Weights of a small transformer language model: 100M parameters, a variant of Muon for these matrices.
Each number is 500 + 25 x the weight over its row's rms, rounded and kept within 0 to 999. Layers, rows and columns count from 0. Numbers have three digits each. The size before them is the row's rms in percent of the matrix's.

# layer 2 MLP down (transposed), 1728x640, rms 0.0493, rows 684-717, columns 512-575
099:499493524492468497534516542491469545501538490484501519541432500522503494498552493536481495522478490529487460475493491534489528504432481489505509512498526509460473501530507469466507513485502481
098:472497507514454506528523507500442528489496495531480502503532485483514487502522509500491488480523496480517507497513483472536519499503452487478481501496467560491510472512467504515490519517473561
104:482547528503525478501513487532502520557526489512475497501540519504460454442495481521488499503539474546508508464488530524523477490495481496475464447500549465486544515507523524519475522518486535
097:504514473454493513470533497481540511522517509476503527519514534518529490510480513516482504491503452490491483511535505549529502514505461506438505518492526517498484502483497502458503578487572527
100:500497472466488509484514493515509503467535470502537496471435531512494473509478532514539519513536515474575497461522481523509523506472538475528510496511475536509500491464501496492517443481484498
102:487521509498481476501509535548509451509484496529498544478498498476455486488511490493474538497506490489455455501487469501501494507529489518487500513491463445487491491500467485481505489528502524
103:469460480487497502483486532539464508471464487502524471486496474520488449509515489502493471499517525476543505505532501507434499490501526523511509495450479548519494516479500500478449505499481484
103:498486486473527495507535451473543499496522530530471488512488514519506477489501504488492510498499518502489521493511533486533482469491501501525488523494501484513520468531479509482452479494525425
101:443494457501503521531524504495528481482513516469491487482492489492462499496523494500476508481530503492530500537505554464517533504507499554520472538504529497482547483467461487493518549497508466
102:495481503526460472497479514492511481492476508506533513457507444470486488500514498478515493525501510471525492478569495502500483468515495521516521494479439486498501482521521523534532460516509548
097:543501525521466499466491457500507476491518492528520468472426533519483495516476472474477496513497505495470564503469467496532505486501491479516533536509510530514488496492506518519490475468500493
096:485511461497494507479501519540557473497473496521488516498496483474528512528497493483497543502502484514528504482470490480496483506505519530496520506484484493522493510478487531492480550547507481
098:497513561557467514499485461488529487509515489514484464488515518471555479534505467505504475512491504501492484539457500499484476525512530516491488511504519520511489517538518518518496477492513494
099:510483495509476512459468487466483485558569480502528434480522487521474478505502500496512504523505476484492518522473515467506462496488473494521487520496457495531487488526503503543503490502513514
100:497481485461493420504504527506484486504553517516528507556518523507495482503427518467519503492448454472530501492525476489503518502522457490471497480532496511529483484498537492482558542492505522
101:493522481525468529471498499481538493495466470497475527447493500485493504518517494491456450499487559521453505495512460507512501503517504512474532523497521504523469475454502547458480524500479482
098:481501529525494506463504480494487464513512506481505554511502466514514546486537500523510489507494528521491520462516525452489536523535543536506507491492483495474512450496492447502472505507482534
095:516517524507554520509528463495526524531514503519521496574474506489487510541491459488497484501494488522454504465464498511461480470488462466501437489500500501486528503492504493501498494441516506
099:523508499475490498508506518504521501463483531520485503519481544528472482512492492497512471487489470488503537532428513492488512479485465524478508498468528486517466493499533506532500453509504527
099:518508494482476519490543494508455490456518484505500514534449482511476501547485488487480531508464493496508492526526468487455479508479481520534534513516461544468504505547496501499474467505486520
101:510509498455495547488545486490490483498493461498542456473513477510508524480501484526505471506478504505503518481474468461467502488507491495474478541494479517478493493495535526488538536526486505
099:512487513502505530458448541513495512499525475508471555509490511514503508495495467546524531501503541503513465526495517493514505524474524520508454503506475490506499528503538480466489521527494501
100:505502478482446476520502506473515498495491511549486471474461494516510523498499500503428504476489512505493462537510491452512514486507475521500550512485521492509464547445561512491487463503481466
102:539503461551531553485469505484480492465521483472494491516507472510499497494504468533512470525527475528500535509492499493523539472518501477498476530512537458506494523481528482520498503544487521
101:476474510507504514527518456492492513552501476485457494524547473519493494502540488482551499512491502483522481544508522496482498528511488531526466491469515514521502502475495544490491480485536502
098:465473454464515514458503465547487483510479512495526506478474464519496505512523528512474483501500454496499496486475503467547486474508465500526510534529477493491534504480471517511502491521479496
094:510471459493552494495481506524513531493489534490503507488488493528457528496477502459504512525491463485468518491453476497492458473521484514494477523520469522454501504477542486497482503501461525
103:483522463520521479496549490482461570515522478531509512482458536469492463492444465484480515448514504492462505502492513490488487486480502488532492532534490491511480503516510478522512515564504479
101:514510510510515454517471496500544484517491502472533501489486504520515492483534517491518512451455528489492512526503540506532470484489483492491501519459475543509456543483502503534547441515476491
098:462505479499490481530506533493509517518485537474490465525490487513468485476494478477511499501479507504535483487515512555517512518503507515522436494444503489501504546522506538505532480527511541
098:476482502486516533505510504506558482486480486467532483470522500485484473478519490510462508543451503527515490527440538484477541488482472536536489513498527502498504513519495516513463480513500544
099:472518462498494482475470494484473516481476520537541491497509540476517537520491516471466489486527534513493549477467489499490528477545517514520487537556501437503514503457535517447493502505496496
093:485480510513495516490457452532478504492505466535472463477510486480536512479535515522486500533528465501477502487511510494541519524549495460485494515510503487540472507465481491491483450484506503
101:511517525515499421488543472489475500460500518515488506469483493515526506505493499549497488519453459489518493478485534481524581513499548446487496491507459505502492485469492520519495476492481490
# layer 2 MLP gate, 1728x640, rms 0.0844, rows 685-717, columns 512-575
096:553484509504522461529513470497496517540478494475479493468460492517524524488504510518500486515522517472497527496504513461502488542490522505514509501483472466506488511512484497514490494504516499
102:471461486490481459549499488502506482548493504459544540513504478555467501514487534508499490469472446465512515506480554535509488484505524496497483483521526521495462422543523525500459528479486553
105:454474447529514519486528502490512515514484481518502493495464519481508458528482542534480513500505490507500508492504471490507459472536508500518527472457526518503506485485495514561471521530503498
100:478464513467526500489475502510469531527463515492505459479520495521522516527520461516469502549516528506494492451502528524531511459499473523501520543582542552513539488518476471471515480506487462
100:456458491500504511492494483505512568485520511492452533544490496535561469451506482488488475469509469527514505522473474513498516507482488539519513505480491492460493497517517516514512484442529503
102:449515506474481513475501529511494496505471553502535500517474491539423474535512517549481545502495484499447523495519527548518499489487436538515521480464480507497543490487511491519527525528502466
105:500493478524472473453490487520509524564537509526499517501541528488544578492511545488477488515491521486493507495524414500453479507476524541534508522527520491506478513487510523506523476465481535
101:479499514529503498473510502484504461492489476499513511508532505505470487483509505485488456510528485528475455497502463484474522474450483523501476501489493477500504528511502556539519519485558478
099:477507482535520479517507473502503527497500438513555499518499525496495520523518489497515477503504519488514503505501477485503506511500467517499465518551447500508478485513490494452516503574488533
100:493482547524513484467508527526506500475477503501530501508514470476517495508473507504476486461505471502519529502526456497509471511502505502544514461455477495503515464511525561496584485515525507
096:492492502502478503468471550489470478486514480498537469517493517445530508519506489510510515532481512523506508462493502506498501481474455469499471505472495520528521503502485528479477517499508479
095:473498512492548504529503548504514486470493497515526518478493514486502490502541506544519526481484505488505516478521505502529505518492538523473520510470512512490533492471516517475560506534481463
099:474505500484475475534492495546495489543485524492484529532486530530521524476472499460528510499489458508501489549532494479518546479502535488548512484492557489524507541509504505517494513494542473
097:515475468533531487506482542532477499520518493492492519540517496462535499507513497513543513507502505554486507518514511462521495485476485459457459463481427491507452510488527493505490468513504456
099:504486475502539501523454545489510478527469546481526509507503510471513462489527504501569507493507467481521504543486497527502505541519517515532546516502472534500512532486472509520524505518462479
095:478532485519505493555481493476476548521521504571529476497510520510491521550534530471552494534484507528527486447496533501510472493526507517509491489532498447513486511508522472540522497468486493
100:500502529521477507472550457514520526514487460481511495506525507514469517525520498496495524503513523452502460478465499522550490487564524480519487491507495472504503511511492495504482523497489480
097:534445519513524454476437438479551494524505489493504483486506442458492528500488548515515496491482510502490465496462496492494522532489474510481492506511474484501516483489500521472493450555463475
099:472453536505506518498504498489436503457467494548490482516512517483450512493488474502507518504499477549527485484442501490534476523503502491513499513510479495459475515560527528520508502522495487
099:482541532518533476494465496513516525484510521452489511504478507516505483536516520471550500490533474524502496511503554515534530519488517501469508507496510498548512548484451512509481468474486508
102:494520515524536483461497539536502460502505533490484541508526509499497514514506480539521509522521506486519511462516531501535489485486473522447515527514492536528523508456483500468491528490522484
098:484454496538467500513520550487490512498464515536497501471532472506526489514512466521475494495514489525541444485498513481465479500499470484482508492505485498507505513503514489459482534516489511
104:495515496452453509512406480506470495519523506497498461504466504496511553492455476489489551471487486518504529506550509517486495510487484511524516486491544495469515493483512469551549498494504472
098:481515522490493505511480526503530510514530481527509483511517493463487503491513488510506534453503495477536520494505504561491508463531525504500480477521497522469518466482490483490514483467463476
097:479475523501531464500483504506504535515496471499487502462546461508495485506520484461518516513521541512489509486512479505498461502512502502538508513525478504489479512485501542512476507512528474
097:484515486490471497470503463496507477526474493512528492501466497503486477525476485500492483479453524557514504460509458529498490485444494523497483519509500468488535544491498481470490512486511477
099:492478516509492547543519467502484489441500558505509489518481485499490527531472442525512514465527506512516485477496487495490495475517485496568490494486506508546509477474488493498525474485537490
101:454489486466532577498477470510516475521490505519517487518473502523514526454522497436546503557487516507492508473506506528482479512494511462480477481498496519494509500506522469501502517564489504
105:496484536507520505487533527524508490482478489519560522518498486485501509465496464501463524463484508506502488512484498482518473480506529509496517512526489491482508446495507490510552498499491460
097:467505530484540483537444511462455478490489508452484503464463489506483498482526486509521522526474518496485470504467465513445496474483495450481467531459478512483472455536485491493547554508489544
101:457530476492511516542481450513453516475497470463506484507481445485520521483516484505497486521507508476505488478502491506497513486505489541463492548490521460500507467475554538486524489501518470
091:516538511478545471557469500491527511489515468497441501454527526436539516496476516531486534491482488496512490492502524517481476528524453502477516486494499446553484507468488555488448488497496511
104:489503494568506480467522506484509524460521449493490514491545465469465519458461505504486507539491489506498522472464513523513499548517533448462506462481511458481452553486514475503438475523465518
# layer 2 MLP up, 1728x640, rms 0.0856, rows 685-717, columns 512-575
094:484531543573530518497492517516519476495509478529528508512514463514501463477538496522504534527465485489507492493526478467530489466539539481504478468488459565505461487497474486495463493545493545
107:516506501462529488510496499518544515474529498423503486494499457474482480477506538527515501518461513526473483470521514473468513494448489494479480462476482469511542489497505480473503473477506468
103:431479499523480502529534476444499527497484494466474501440497533505516492509498484525507493486505498499458480525547521490541518467505514509541468455500520487503481478523545483522509494438491510
102:523545492506528527498493489520526492483481510480506468547478535543529534469457506526504526549498523526531486507528513505506486482433524462495484482490499530461501485527510489485509484527499459
100:444526492507511510492502515470512481447475504459490495483499483501508508482538523541492477465493527466523524463502512466477482469515539525549525495509503500512516489446479477523501479443563504
102:512498485506488508531481496481459535518491492487481503482480494552493489502508524506532518526514498544499491497477523503502472508447483500517533480527506499472465536452514507478488480471491480
106:503478498496529495551472566483517472475499480490526535477499510500488455478449507485503516465489475521505516492511497510501505464506488481534494515506519540514530503482522481453446464529539488
100:501471489498520502501488490526525510481486536514480484503484508515502469452486487499494493516473477531485476499525514516495562522531485504494480497522456510443508530488549543491535487507522467
102:511506502480507480515484495512498546521545523474487505496526472535498487484527508513493501483507455478504518480491497485487504483528496495487515510459503507521496526458498490460477471455501505
095:500544519494484508502459540513557495501509506537543531501483504498488481457515524497478509492477463518487520511490494535463531527530541486455477494522496520506501527522466512497484475494506520
098:511456505471518519502492524551510452505518492458494552509502505472520515475524492496510498498525464461527527561475487497543527503512470502502562462474524475512509546511497515455452474577511510
094:491525499503506503517465546492504493491481456501492476529492513488518492526479505502524500508476533505514508479508514489513481496474491516521464494482484528500488480498559476500470525477499530
100:531510543496556543515450516438476482506516486484528496496500484448535478490495484526480504478450549471473476485528501529503514514487503493483442459486522535520500491520493536519519508473474497
098:485519512473458485511490513526476435504497480514519511521445511503485515498444504522484514502492505521511456518487432488506485475520511494465495487552529523489500495512509523525516517499512516
101:549515528467533487508506471546475498492516510518499450498527490508524479503499522530475450508514483494495542416502541487495500504509489525474492487488474514499506510500470497537453528463539557
098:515484510528515504461520513506510518476497491484540511468445448456509496505500521507516521463496486477485498534486501482515535456525527506481508506485467482485522482501428442440456498521505532
095:492534493578496525509513467533532486517473506503522488488527496528450459522451486487479469483494509484491512480561513495506487470528501530516500474520513501460481490570502497506513529513481478
099:527485473498519470476486501476495522518482503525483491523510503549460497506488488481464525500509489512505482499504523476460548464488493520502497517509491510575511511487533481505468445505452517
097:521502504470539466470504477498520456483483480517550499499533468504482541516517509515506545488491513509500512545506525491525509521540473522519520511468500486479505491539530506504517509471505532
097:477511534505464531492544502473466509522510459528546466492528460471536491504510489484484519491492497498503494485524465494465485528530446510493499506506522526474526470524544492476528500486462511
100:467528493489549473475518489512507491480463550512521478488475551497470473501493505466489463509561525507457501527487593482472512466478481489510479495496454519511516500470517482492439493465431507
101:489490449527458480514517521500462502435511499507515484529497507488527479519489508523507538490479508483484523525550499516465501494494498452500528518504499500515481511475499504490480495499510520
107:515512489536506523513467496474504470551470487560532494570489509494510512504554463512491513450523438497454509493442532459489486433531484545501503503487455484530537479500507456494472509510510522
097:500484495513478514491509470464463527542514494460517527498543440505500488550514505502508500515541539462502479530489487512493511495503489504517479485449515526470478499478513460496511482531515463
100:511496519503469507449504500521506476491516502519522420494461510529505522496489493532543498502515508499520525477524476475489438495543480482541461493523482465509519510491500474511523470476501476
095:534489446490480484461507472500525542507528488537529524507510512498493541504520490506533527527496530511500522491511519500470494512483534517504475518467527496530523550492508499459528502494473514
103:481471460510566498512505468470472518474501523535493485548490471488485530510452488498520478480504462494490475506458509513503477517520483537455482486512490484496484485488499453491510481481513492
102:479496532524481482507468504471522532487530519421484516523539546506508492486491470476511548510506481422474465502484487465494460516436493478504481502471517480471510510521480517508486460493499472
100:501451518505497517484531499486473464552534496506493529499501442502474486505454540464529504498457468495470482466527494488475495481485531482506523487522523527511468469468509516505477478494469466
101:484551505521546492521532533512546472508473506484517525485505497480505499486450461490512440507512508539443484515517560470515474500505467522505492531510517495533492475505503531455526500514506510
096:541485511469480497535523478497442471499478483508511463523521491503514517482512532501520501485501510484455528548520541500438508501500505512479576477502500495481493492470441498469495527532523518
093:478531513509508510443458465522513552497526571510499493488488505483533495502497483459498472520534463468464559476569470523470526519511494522495508486511535517474486506487492486530494522539531478
104:465468521532479518482525526447519460472495484504525495474499520515479525452501484501493526487477479492501499478539490543523523493508496558490491480509523473469534550467516505485451496479510529